Weights of a small GPT-style language model, trained from scratch on English Wikipedia.
Size: 2 heads of 64, MLP 448 SwiGLU, vocabulary 7817, 5.81M parameters.
Architecture: RMSNorm before each block, rotary positions, no biases in attention or MLP, untied embeddings.
Training: a variant of SOAP for these matrices, 5148 steps.
Each number is 500 + 40 x the weight over its row's rms, rounded and kept within 0 to 999. Layers, rows and columns count from 0. Numbers have three digits each. The size before them is the row's rms in percent of the matrix's.

# layer 6 attention key, 128x160, rms 0.148, rows 0-127, columns 80-159
095:539497497508522511465508511485478549523524559493579545538519480505454451563495510495564449520510552498427475460485469522481482489495495463484502472499566472486470495390499467579478470595582487461565436542483547506482471550452515509487463432
101:496570497488557505510402539558517600520476502488554538472508460496489463545501497515563434569513513590465432489523461475485532528501413492538566483488556453520536569487534419556434473522518480487518449513498540527514522509520584571503554438
084:478489533467451422527511552399511475496498485588429517439580538540523509495478496541511511540512479551450560462491524542502503479439523483591543418453491502552485457503583472503505500448515482495519519450411497465462472478497475444468511472
092:563550509492506499491530563479496504459541464468545472617456577530503469560511446512545463425477480456467519481520482519484565507483500455530473448515541470501479467470500447469540472492501469471492554459445501530497496589496468490402506458
099:494479543493477591501505456495542511477494469479598493552487518484583477411565431555519493517520568459533462499443519534528477547490497528459494442484472527458540506421481519460610569500476539491430507471499515447510487506523529518432489554
095:538471534547550528522539555473519522511554493505492444509438548498512455519480424545457512454509474461557514528517518461462521487499516544507491457501458550509511544457441446557524496485431453495444514419463468559453559518512438487440426523
100:553519477531472521517532586455442486516505527488437472465512460474442511598515508543541493486515536515477468503539504511557485503418545456489507455587445568436506462475584518623561512590446499428496484527423493508499489523498462470482488489
098:475544445466472451502541400497461560449461530515547510476497528558507484525442574503552401603544494607484497498540468575522503557509499510494450528494538484498540520565570485501505496483575454512459583546565500484495521446476513517481496535
097:456468523564560459497449523492602529474491482517416509514471511500473458539581540520402456503534416544495516564563557519476518532418461553583566507540518476527524497523534460448496521478517481480469519513472473427564502459515487532530514528
093:480459478531573527521510516472537493446538570501501507470490521567581519545425503511459535505493545450513583518515461499480480485434514512512507373499518472477516492493504468463473473506502548436467441495578461447530454515544488494530426547
088:557502518485542489530561510474477559518543501447500461464487533458483487419497465533548515488507538543516545506455584571458499514529532460467499475424487515504527526506453542419511519524487423523471461451496536452470478466479476482478536522
098:518462528442492516525527475495478522456518543514490460414516488529506535418490496477501539538505478500507491504424484500479502526540521452449557566457492473429454513569411525515452488500352512536561492545581579475552466410478489449504495518
093:477505515473426511474516486490581595495511483502476504465552513546543498386413541577497523465506548449576516526515547511528516472432561522513460531517530514470466480533520553510436484515504526503481446453493576592492534557469521528473562497
099:567501428509530472537513510542441480546517442461502526506543474513508477533494534461441514453511454472478468515529511564492514436546451537489486508475513470510479462462529484534471492480561406550523505449448474527480518528467511527479601459
090:441481596525543484443476496470573487512526445458435483513574487493554498521526490502464372535484488479473446472522461490486459513481477533550566423503467458481456479479542471513493426444523501536538538531530528424568475496524506441424603447
107:466501500483461506538505560480509505528509554466488456493454467470529492500514439513487467575475557505484530511542478459441516540488543540549502511486482504435505506508480477562484495477482571550561469496478487443521493490467450460564507544
092:536589461558483518491444522492487428456491591514526509573507482545427469589531480492539463479496518508516462572478507477509477501531459546483504528463527536501511507452556519504456506537572497512553471514474500538489517516473494542427477452
089:499418506512551462456528484555534517461551511558550512502522544432504569517451492577550433486476539514542512479525502501551502546549534478547517552499527474499534428498474522561581516424502493487504491484432596483462511549469464477490540491
090:533454525468510439564474509434494521453546474437445467590587500514459520457549499472495484568492527486436570531516501478557496512492497502517520527506505535459504424467524486478568448509500541443493521447525573563456510542492533454525561486
091:495458481474513488477500585512507542546470546517509462455467527505526513594494546539558461533462430454523483408471517552484452553440476608515504451546505445543514506490540435482507506480518471450535498489458437601404472508566510499477484543
101:515526440540490484589558527449589441457505501543534469548556539564458533480507441469485498505521531484511567521502526474469531459538534449551461511489518571488508555521538510505451509595485529466566545426479480518532502525482479491472503479
102:516543515481484468461565442553486495509512538506535559475506486505531477465447549499511482461526546487469496487484548462501570451527502494482466493443439533504534540471511593512446470526503532520542446548496506524496564470477449508525505473
091:459408506457524506504489471451485476469514512558529508478465531469529490445519519531539459410473512418532450445534519528448482546536519496552447537525522559505514445498491486443530531506505519492506456472482493446440542481510497524509467540
085:500516442464531547513543517470478501532508494443392519543528492539444532511512516450490538504529425472550429466472517500441476496476470485575464490505536506520458472508539484590471439492417449507526552475563485478467529512518518485485584450
098:544524504444516531510547457497456468510437509443475492517561457516443577476493507494570488514511561506557528419449527544499536484572501458456441491472535522450473493613561483482484440481456462476541482505542419520503551473543517490512519554
088:478480531514497534461491479506586517485526588541477449528500496442483401570444540541471416523495543474499461531509517457468522558478510526466541521448442540581575530423497483470454549411515529469443505446510513551526468484566475512487428505
103:516459450485450539454598509557582503493484511456559477529454536419504496477387524548444421515469473495469487480557463476516489527522459533491476493500478451483493557476512466482506499516464523492528445431552554540513525429466545467581454435
097:570549440541547518581491507511482482447527486469438505462434534522513545530494539535481562468488469509451521535622502602505482500468497501557528468558556430545521458487558497540540568436523497415567478466489470494395532538462477475487473492
112:463511518513514490444509482488489522509481540517584605481503565433426556474485555455535537457491509541516490478374531523493419541550569541549495472472472492449465594544461432526468495541577483533460495493504521419528444464518494487486501575
096:491434538558543488462495494432539540506449494468503506526517513565503598478513541530554470444442540597515495560487585408509415573550528564512463471490516505407416508501506475490491523452547545480502472492518480479593488538535589406493488496
094:464497501595512546533552519483456575515584460551510523517413515437458490479460557526546464471495441496470459427501556462508503471428556459436540472520535515458460495518528566537500446471524538516495485492509509524516432454500530459462446475
081:505518487430535530493502524464500472499514432537535551525531539459498541551512590441473491452456450466503605429493519420498467484469533498547555487496533519495478532441483471480586493452553484551537478439426562578479512537551487513498514491
090:486461558479518547496529512446529468479432455472477441488436477494494444447512532473598483527447569469442563488473518420514458493530527447543465499508515437489551497503483483508464505513513539486560489430562556569531454530556492458497566502
098:424516468473458536508489522497456529480479447444462486465522530546472541524464553392470445450505534495547469536445458513461533520477520492463504434416498534520606539490496457498493568502487461481536497505533526454504499520501528512535459511
096:515456512556541547491466424518526468542508520437435457469514498548513554498525591568470462529523461528586526501519547535545577513518549491525455623574479551504475498511505551489489525447424511474543512476552534489434541494492498496546525476
096:475495524487472457515513513573529499537517542463493543502529537511474472499455523437530405541389490545538569595495476502505461572457485526469487524514502509482506499424477491534560569564576506536509442469470472502478522514568485538528496508
097:563512441496457516582499533469509552482541502512496529495481533477478521523503625572540512459488466423586566531491469499455533470464506512467494486464489609513505518538410466473507532496474512532583450484454530516502546504549545479482491508
105:520460530462485533478571511472420509494473530506425498490495481509494509503532465454488449481470493492526517557463462519478532543523533508519504468553492532554522449475523482518566490527449470549501543536514505524516484503473489517450561493
088:527508495502492486558533462557526437552399527457406492528579479464542489457527570495469513514481547579497470592536500471554480534510507506483455527483514505503552568491517485509519444522483468539518578467518528530473485428513533482470543476
091:528478456511502495441564561565578506625566546497536513506555521530528595490528487516471496473470526510500408459505475533539461503530602589570505493499497488539502527483495504514500500440490530524526445456458469516509479471549521502541437524
095:421465523500512450473559505502455531488479509588517570509450552441476473475492535509551435525485533533564478448405496467431429534492422505555476475470468486473486600484513534535507504491506490542548506438464506502488478491536549518538474610
102:485547422491464480469423514416435484475520443475519481532451438492454537531496477461531486544510492492486506509523442518505436515442457479446508476516498593521528493472528499507516554508573526470487487570525503518543433513503481530502385527
092:552444513478430487507429440586497490475536493528507431475480438501589530514437528519495542451475554436515479496543528408526461448488465526476498576482431539455523528487490464534517530514488528489450493521516586528490513518518494456490489516
095:518526545549542574513467448502538454491500456490453546513482501491491549533435516544499492477448427534499541567507512490480469508468479447541473574537526520515520484519452523444515559409518449497500511490538449430562522491494509577484463448
094:548496462534543513582505550495479536547491587450405587521492522484458470522545514475469469554529505512548505491497547497522560468488524496482530455528491521504416462457579485513477490452522476499483524514517502424476491584535486528443488544
095:474530575422396570519448510495546570526506501476531568525462501500447438462519454497482465479509475495475502574447630501493520410540571495554494465465476428526501405533466445475545456473504504477479484569552471540550483548492486474520489450
095:442503490547569489606505566504486504536546500532477528496471481419494516503453465558474450436530500535444445487422470468525461478471403504438471491432536489463470510528457480585533552468480567517489517550486449440464562515420549513476608483
095:439581555533470537451509459496515494428496560463522464541492513496440517535524465521510391571500491470489563452529506528479559513449514472467489487483516454463508429526488557476504544493564590479506549534491483475585502500474437479446436501
096:474519493501471459537539465494497492492486456502513563493489479455431504502483475583550424478521582505494513526415467510457469594504506519560491473527495494484434441491456508559521432605522525540547568578509425517510514554529461463573529528
095:435496519451499519488506592443460493527526542522497496470452479504496497517492458445523473516508470485561461519529439482510461477551462419453533493557551513462548557466462482518547542531527464553537522499495523510449462528457414569456512525
104:497485462498488465482560540503556524559521497459499598436408537514501521484487479544479474532491495545597579528503521549525528563431496503443496513508488497543479548469473496553538529461515489501465449545577496525451530545485508455478552490
099:534453551420484430468447469430428511590535460478464513530457512445441489467486539510479527481504464463509463521577513500531499480493476473437515510500482508497448528517487451590545500494458493551576465502428514498497496535527509511552560493
094:518522444484517504559522475498438530513451415437487447470498515481525617472582440477519481534515535449529551540558470468538488486546514474478506371573532505541552489509527603487427507483457569497420485510572506553497477499484491489471588466
089:513522605472450527497449491464458491502485449535506461486525424460505507476483453466480550489514453444586482537493508492498478532454458510465536452452491550530550430506546513573522457510531541464445431407494476567508479440514522453537456457
102:507486565499501514515521565486512448447426467549478444490505423544530497420540486533527519453538543538399388488469468503517545445492483516506502533496401511460519445470425516574503495487515486530538483467484415481485533491488403470429474509
087:526513479552478496499542460551525488532557544516546494546527487467466484472489477485561456548539541540526434534529475517470431526498482530483478573465513525523427504516562459423432427510506546448537457583475489426457505514549520491569493500
096:438517542553447482548500447494447420516529473491523449575565544552466501599526467496440526546496477441488511485502464457495473422574451515462512467423489496462557487466467525538515546498487533481507552463547436509487535521474492546455460582
096:446465510549456522520535557493512497495508496535498470480479508520498404474459427481508465533518475480500513561549457568491415485456535493507492524475516521492483471440502542503441512567504531448545483402474531404478460495512509484508447475
099:479544424469383571495497492478475543541541547428521542456528502529468428570468513496527518534518523457485466495516506563491416564560451568484452502539590483514517378438480484544556476427482489534541472497484489541541527397534560523485484479
089:511502537565493510427439524554500449587530446499433527532568514488534553482510535569493408525538533509542488492529529559503406485544485537450541454465486530501512469462469484429579506499509532520544481455588468456493551440499531443464543523
092:494513433495480582541514494491464507520507538500445572446482507575528508471521502605504547517527518469480388478470499492542535454489411524511481531487488506457417543552527536531471525483564534483481511586521480579468474495528514577513473532
100:463507515530547568513517506497506483477487563564490521470520476536520522538473512487535468556553466529448489500504486437465472528470456509537552491493631483452495579440486537548488460531502490480486514524429527541546534395491466466477502518
096:480449513512505451480449480529543493548506493568498488464422505522496536546480534536535456556510519530462478556468440510492446530581438547529498512555492412479458449493499500493512473551472610468456518436461554489425531527514479457529468462
093:482501491506535442521471489546439506483524515522492482486469474567541442552463452417567472466563560594411440489518533547540508556558495500438491530468489493420563470484486511473589427499470476481439542500495449544522457574488528543480533523
070:430406525520543475504508501490506520410498520554517506501408359456463475496493516533523510509539451563486447522510471528446516538525513528523519426435462521496481586592545441495510458541533536526435468506486524486554467539539515612495488545
067:453515501510568475482502482398492525488560531531527533474436517500488532468505536461500457503495451526429548512535488511453528501506588505533563492587516474457506568504536506527516504483527493505557562455481561490576488524479451538494443614
071:561463441495572448483518509502426542486527432449488459504584471503485508452500472546468434512520501519480469540457469502500535422499461608482502496517459530580397537426502472482491506566519485422484422453493495496479437479554491462558547505
081:506531481540465556526486465496500422438497466491453521488496469434415499496433475430427433577557465429471504529445467579518491449542532468490575399540484403467518534509520531491523551470466462439440556453485489477534515513532472472462514529
079:484450456501564497477488509516457486421513478463477484484524428486493495484558436489490502466461545500477494479518440527547504475447455491481541481511513538539427483474495536562543518443545497479476532526479501486538382449504533441528451561
077:522566533601520452454518469542459520432513462501524492513456553468501478399513480511538513598476457479479460540501521585500494588460505495563522433513531491498495433553453468514480473451500501518513503474492508534546479509528508568551505541
077:534454457503538510541529490530509525481415445441493408548488490484486499518524501506485503505598512487452482559475597542449463540564524512517509520469502484533505473498570496447493532482506529476431496455560472531497529506523522430487553517
077:487532470510500491535502538544498483569489529534531476493477546483493567525515478482538543505456493491503514572496519501509522455496546497585470495392508580520536523530505507468467497543527487508506471383470569442399525485491477494451499532
084:552482558501547503481512481482493532507469544503506401527502491608496497433471450496566512450523574473476519444445469504510440581524529506456520468579524529479457458464544446457522474524552566479446507540531489505520407430494479485492508464
082:506499490532507517460520480502557495410516479447466460444449478498469499441461505564555502536555476493512464604433480564479523506530568538495438457467481441528459472595529576470444473476458527481464506423512562502479543505484434435511538490
087:478526448456480464446535474450452549504513473526420478465491435498459507507557529514531466557494416577469540547479513516476562477445508525556457467520508497526454488522531515528500457437616446473523465487575549522489526552398468485500441570
080:496495526438426492569496539621548496513491486485466478521541577499484504495523561537473491413561475535539492416547568487454497463564532526464466492474508551475512520460463470498521507544539544539456483550538461485543497534556484489517555447
081:430567519550575477484533477460488460561522556502530539504514553455455540506507441515459498504450463532519471559473524506488565478441522524579501556525534477534490573522429470523507505521481451507472486460520511496486544523481461491502508577
078:503509469498529550486510470484452448513495467474476535451537545480487492490480492610537537499474506490590450504533507496460547495419398539528476448491513497440459459448529557552531501472442512492565464516515504433491490463507449515425544534
086:527469479531461510531488504538473475416507597432433450555545443502444481462450488505479472423505545438478531496506511465507487547484444473479507441466546464473533475539500560457545573490486544506528500526526435495477525535479466507561561426
094:530495530493462561486491551554451500540530504579532485545520447474510553557546459539523514532540526523498509524577465494420473498581525523488549453465500533470509470495503552529495498431469482578532547553497566467521548600464543493496459569
088:514528471472466468523499462499513531489499551431484423476564525483473576520433497511529533465505536504502457513464516472529516537468488526448471546540486459506577510547500500469479587547451539488439445477484536485464508499534522507546593489
090:463505508526532534470441491397499468511460443524465535513414502506456468515562470453440452585477493468501516599431481478524470535475439565569507522570542536554530500505496476509504485545444493554528524448454486521512504528475527510522477523
101:517479579463508516530520534477563502529502532497541537486493463455551556480514497436501522425488552467569502486522481545526477471544508509538468532483501463486508544492507461544471573492541466493418474557514455536448442478544573557495438408
090:522468503495457515536495513494477475534464527420489483510521487485580488544466456545527568406480560500422458465528449520528489449489488464457464480443470535566498446461503587475534492510553521524538522555500509503424542424489452499533586540
109:450542444556548450471518471486476499540504445577526528558510477556510571492579465429509482564521515516517567521506477550455509466513489522605473444531515563474469475571492487586525480511520446492526517478503521446491471534488493518502392532
093:491531527523461515513563543495408464566504485558522577490556491481536442463478558470443497590500488475477437509491444482466530430496450533476495543463521455537456580478472492518472485430466419539462517517566449525531515578569500465481420528
093:526513499517477480488566474518548462581513442537469546452502544493454486554500485489487550498487508501502470488475519532454506476549529469506508413464569487373423491440475452539494585469444505459467399526507488489462518510503518534511470465
097:517492527550505474516475484604512483476567523527495457502634468495585453470460456431530436517507530473516513470526504550524459527618502507486545435470443478458558511490484539471470512493436578443534498468468542495496459556384445546518506476
101:490478498623530479527458484467552461567494432579463476507511497521466464475537499394509437525590402575500505528510572539507542478513447517566473480524504517501521532490442534553519471557529440482520556481507522498514508518503450469477443525
084:510484536431556447486503531599499450507558556532540474553600468502543489436553444481459507461473500455498505514541427518530554473549437499422515542455476527514529516531541557472495500418540538535484509465517456542537460525549575459525519489
092:530578452514504512535559471495469507536470469506474437507430456460468504496562515491471540433519495485528500510437471448523454599574492472559492510571505508505478465528469477490534421489481476523534483543457545486489439467501495475499453501
109:572440589412479525522466474505516485449535522458483395468502525499481423472462463561529540422547556495542472486522501489503508487474571487511480540470480476527568451416518486521496475476425442515373472514546476519493476554427437514498512398
110:506532458592548500512556492481489487503481492539455540547552466512452510429531515518440481561412503490496482527464547497482527544484497495545482509560593494554451471488503502537535537473578406537533492454494523519572529506509503474426547581
105:471546506518480457484513456507476530509445496546485469478538562487453485485492428454505551453530551493498508490465426534531582465580484484452459402503500518537494533513548543575498532434549418556525445502507516568472471491518512508512551482
099:602424522463464496481456563484516532457435524520469497503495462549496553537477487526433504481528484448603545553466516509521427435534441512426509535529472502527500545501507543514473527532489540493534454514511492476484497471537512513430513506
125:481524514452472457552444516520495505491465472486468490468450568496490459543521519516584496478513439591498511555540462551490479474392488514514486475508436608512505547471515561476432463505481576503495488492437494474551540483456470524505470519
120:460506469546482536567535435507507422495508447519506577452472520587484516556548534470469547522467572543549565450483441482474455487467542517561440546466526478464482457531504519511584521439489456466520530473546509452412481496515549598408444529
109:475508456519485479499541520535540520444553474559475541532532527500531593469472495536548395487494496523415490463509510516505494493490469457482524530422529511568507558423480589506485499484525498498477522476451548433502502511489540464384507503
111:474476574492563487551484482493479552433561555448521425555514557468554525552525506522529548557534459491534474450506511503493471525539531471428514464468470509441497567536443392491511503470524558471478463478505405565499481594515489502512457434
123:429576526504526483492524472525542557472541503496453521483541474494562574532449525487545511473561568540502573505575518486476568558449504569536443545423557468572520552536503492506457559499484548472508476452491478525493546506542514521511484502
128:500505524398439539478501464470566548503468544462464430524473484448531442479524437491485504485495520482562478503515511479513575518546541466445502507421533564444495463477585442508445577549473527471506507526534429473489461462554450552539515514
119:434530507513452441577464492516509494512454461528493544459510459475528411548442517519515469578560526491536540435509485530538514450502569495511512526498439525504449530487456525495471492464478520481472563515479524459503512482548511470534527532
108:459593504459482522445463471563474552546450495453492530412571501521516452527520469578494453524491496471583504594523461490509511548543497506476414485477516454451506545514518511535505527474463519436497467450568445552542476579509461480475525491
126:488544456511472515533483506453475551509522518527430475502440495482450604518468488560509549472505518523438502541582590410546577540463466498440505429486552526499455540555496470535477556533452473461504459526501403541491508508541498510462461528
114:552543455496419499476460519505522413472517520481535452451577515454461526530501481579502623429532480519484435447517553494498568518523501450441514506467483448474497504440481495473485456552539483546471518493457436440490479518524509499465489487
126:518494528489590525464518532521523582513500538411525459527446509465514518494493533484497439481498443481521487495536508475546503447521553531479481507502479460490536520485506405452605580601450544483470451493523486561499530449543550525563506459
109:453467547497435516506548449563451497514502535529537504432492490493463527466507486532526518515461503480444490472496489526446494547521500497519508463557491484445452458474409478496573398544507514494465550537504513447487414528548515527521518571
113:497529478486429452441402571494539537500503485435472524467546501483505525640496540513549469533510444443516499497563465490485563512488537468497524442507499476499442488559555484511536542539492491479526495506558503503523475538501466503472550492
113:527481449507477528489515456507516512520405422502507532467437554468494522516531538550521502512515453523496518492500520505491473539514625566553455489502503528500529489425493524456482437442502425559495468554498510424518571539482496518532511478
112:435571543443526467500516537427503488487498606494464486576453600471475561459471461553557505434499485567472530456499496452486496487484501483465453557468507552564542509534471551468481560441478494504488416497446506480512490436573504509527520507
114:450505546530476523453477541515514493516483394529514508475504526533547580486529536500535504473449539486481518489420493544522475495497515533499499444540437466416522472468504457494511508530508521469471556477520504531590482492422500530450499446
116:457490445553556452494523547472440482470444494516492462507502494576569526576550461461472499518528384545489537549475517562517511455407379488497499501538461517445550515498454503479510509582529493505496507504470480504496558469508505512572531468
125:486437484435537489508490456507547549474550539436485393472530435530514524491452494467572429494448539466500553442464448444506512454526419559469447427495481505490494483528572444508516509535453528443563509515459509442492481518461459547500519531
124:584541481436496525528477499528469486449535514499534488495446524504475455498549490479495540449523432478429584505526494444560464484554478487524541465532410563518545472534466550482489472417493485568573505503406418505506472488472489444477479465
108:485543555501508527515546533479496454498604510561499448551488521554537474476505447579487480480464499481489497528514472423489507507541497528516516458435479458443469488551546539521494520568507486503488468479543436487419532509526506505412500524
107:515518478468543523518559509529512452490550481512504472499432503497507477522451450452548515447539537502472523444479524527475550511416505514521486378441497445455556541477518504421386457511496523496493471477482482527524473608477447450506455544
120:535473592464511521445553513542507499543485516508462516526500443476526486467466476474426551513442501534490529500454567504483498601456509518500533526548487473408569499446501436499525493490393479464473524538507497563519514445499508505595533538
120:513476487525507491571515555486547493475587548504468554486553553444515517483486518465506446488541587517475554488484519511494461447478502519490558486457475481473438552521485517532493522500471511595463583475435458500517485482478519525503502553
117:506522539541503508517482479471547464434511525464516528505455534451440524569387461496452494582502472504469504449481525518501478511458468526485591480489511499402463440455554490535520576525483447531547492524482567551479437488446564530456530608
113:496521481470413475403514455534508461500453521562494534551503556552501507508497473477564492513481453513566529494509483443493520554505506487502446485530511410550457454442479532528539593506464561525513503448552484524446532522513565503547494533
115:548537504501510535483561499515475476545531510434492475561511526492455471471488528515473514474456545635558438498461496604533495472495468479503465489492561472566582431471494471500514501552491498490550548407464515605495442472495487514484486481
126:469460496513505533450374607559527501462500528496514520536445503470521424586512441456509515491511439574490505531434530543497437501454457518482465452430471517491521521444509492426531494451543519500540485477506467473482481526586495533508431523
120:514456577594507465519534533466438480514528526496576520539517415569509495515517511502555504438517484470445499487509590550459454463474530531495477503550579433458522529499456454498470482463519482532486530423536495464518441484572523449508482499
113:615530509512462521485504553445474478547469518472448557508536488520524508448464481432452488531510523507530513537462495587498397546525573506528479453558553493473497502510520496484505537559509492491442527476547447465530482486591534538444529502
127:431515513499493452502504504490483567520544494533426462504560481486497565502449435475482409439470473491481573572495450484558498477422433494460494543468468485546505444528512444530493493462473488485540521427515527475512469436494486476463435489
122:549540480504511486503515572491587497555544481465567593541463568546466549460572579550475527393559491501524437476491531594552503552483509465530494490469533513471488591539472526501498522473503476518468558442508481454531523436579485450509496466
112:475433467517528392463538482444525519544435453465475451500512432534491510515570539482526555555439483544513516504542427473516474450513556407495489438532455525510527490491441430454558492506545534477529502530472440476556496509489466484425516511
109:447523498533488465456527523486460518516502565580534480489427551509550534531549648466534526566438478479506544488528460495510504476473520485508485562435471525440509502514551486445495527518563495496526502424508452498454424460611554527482465492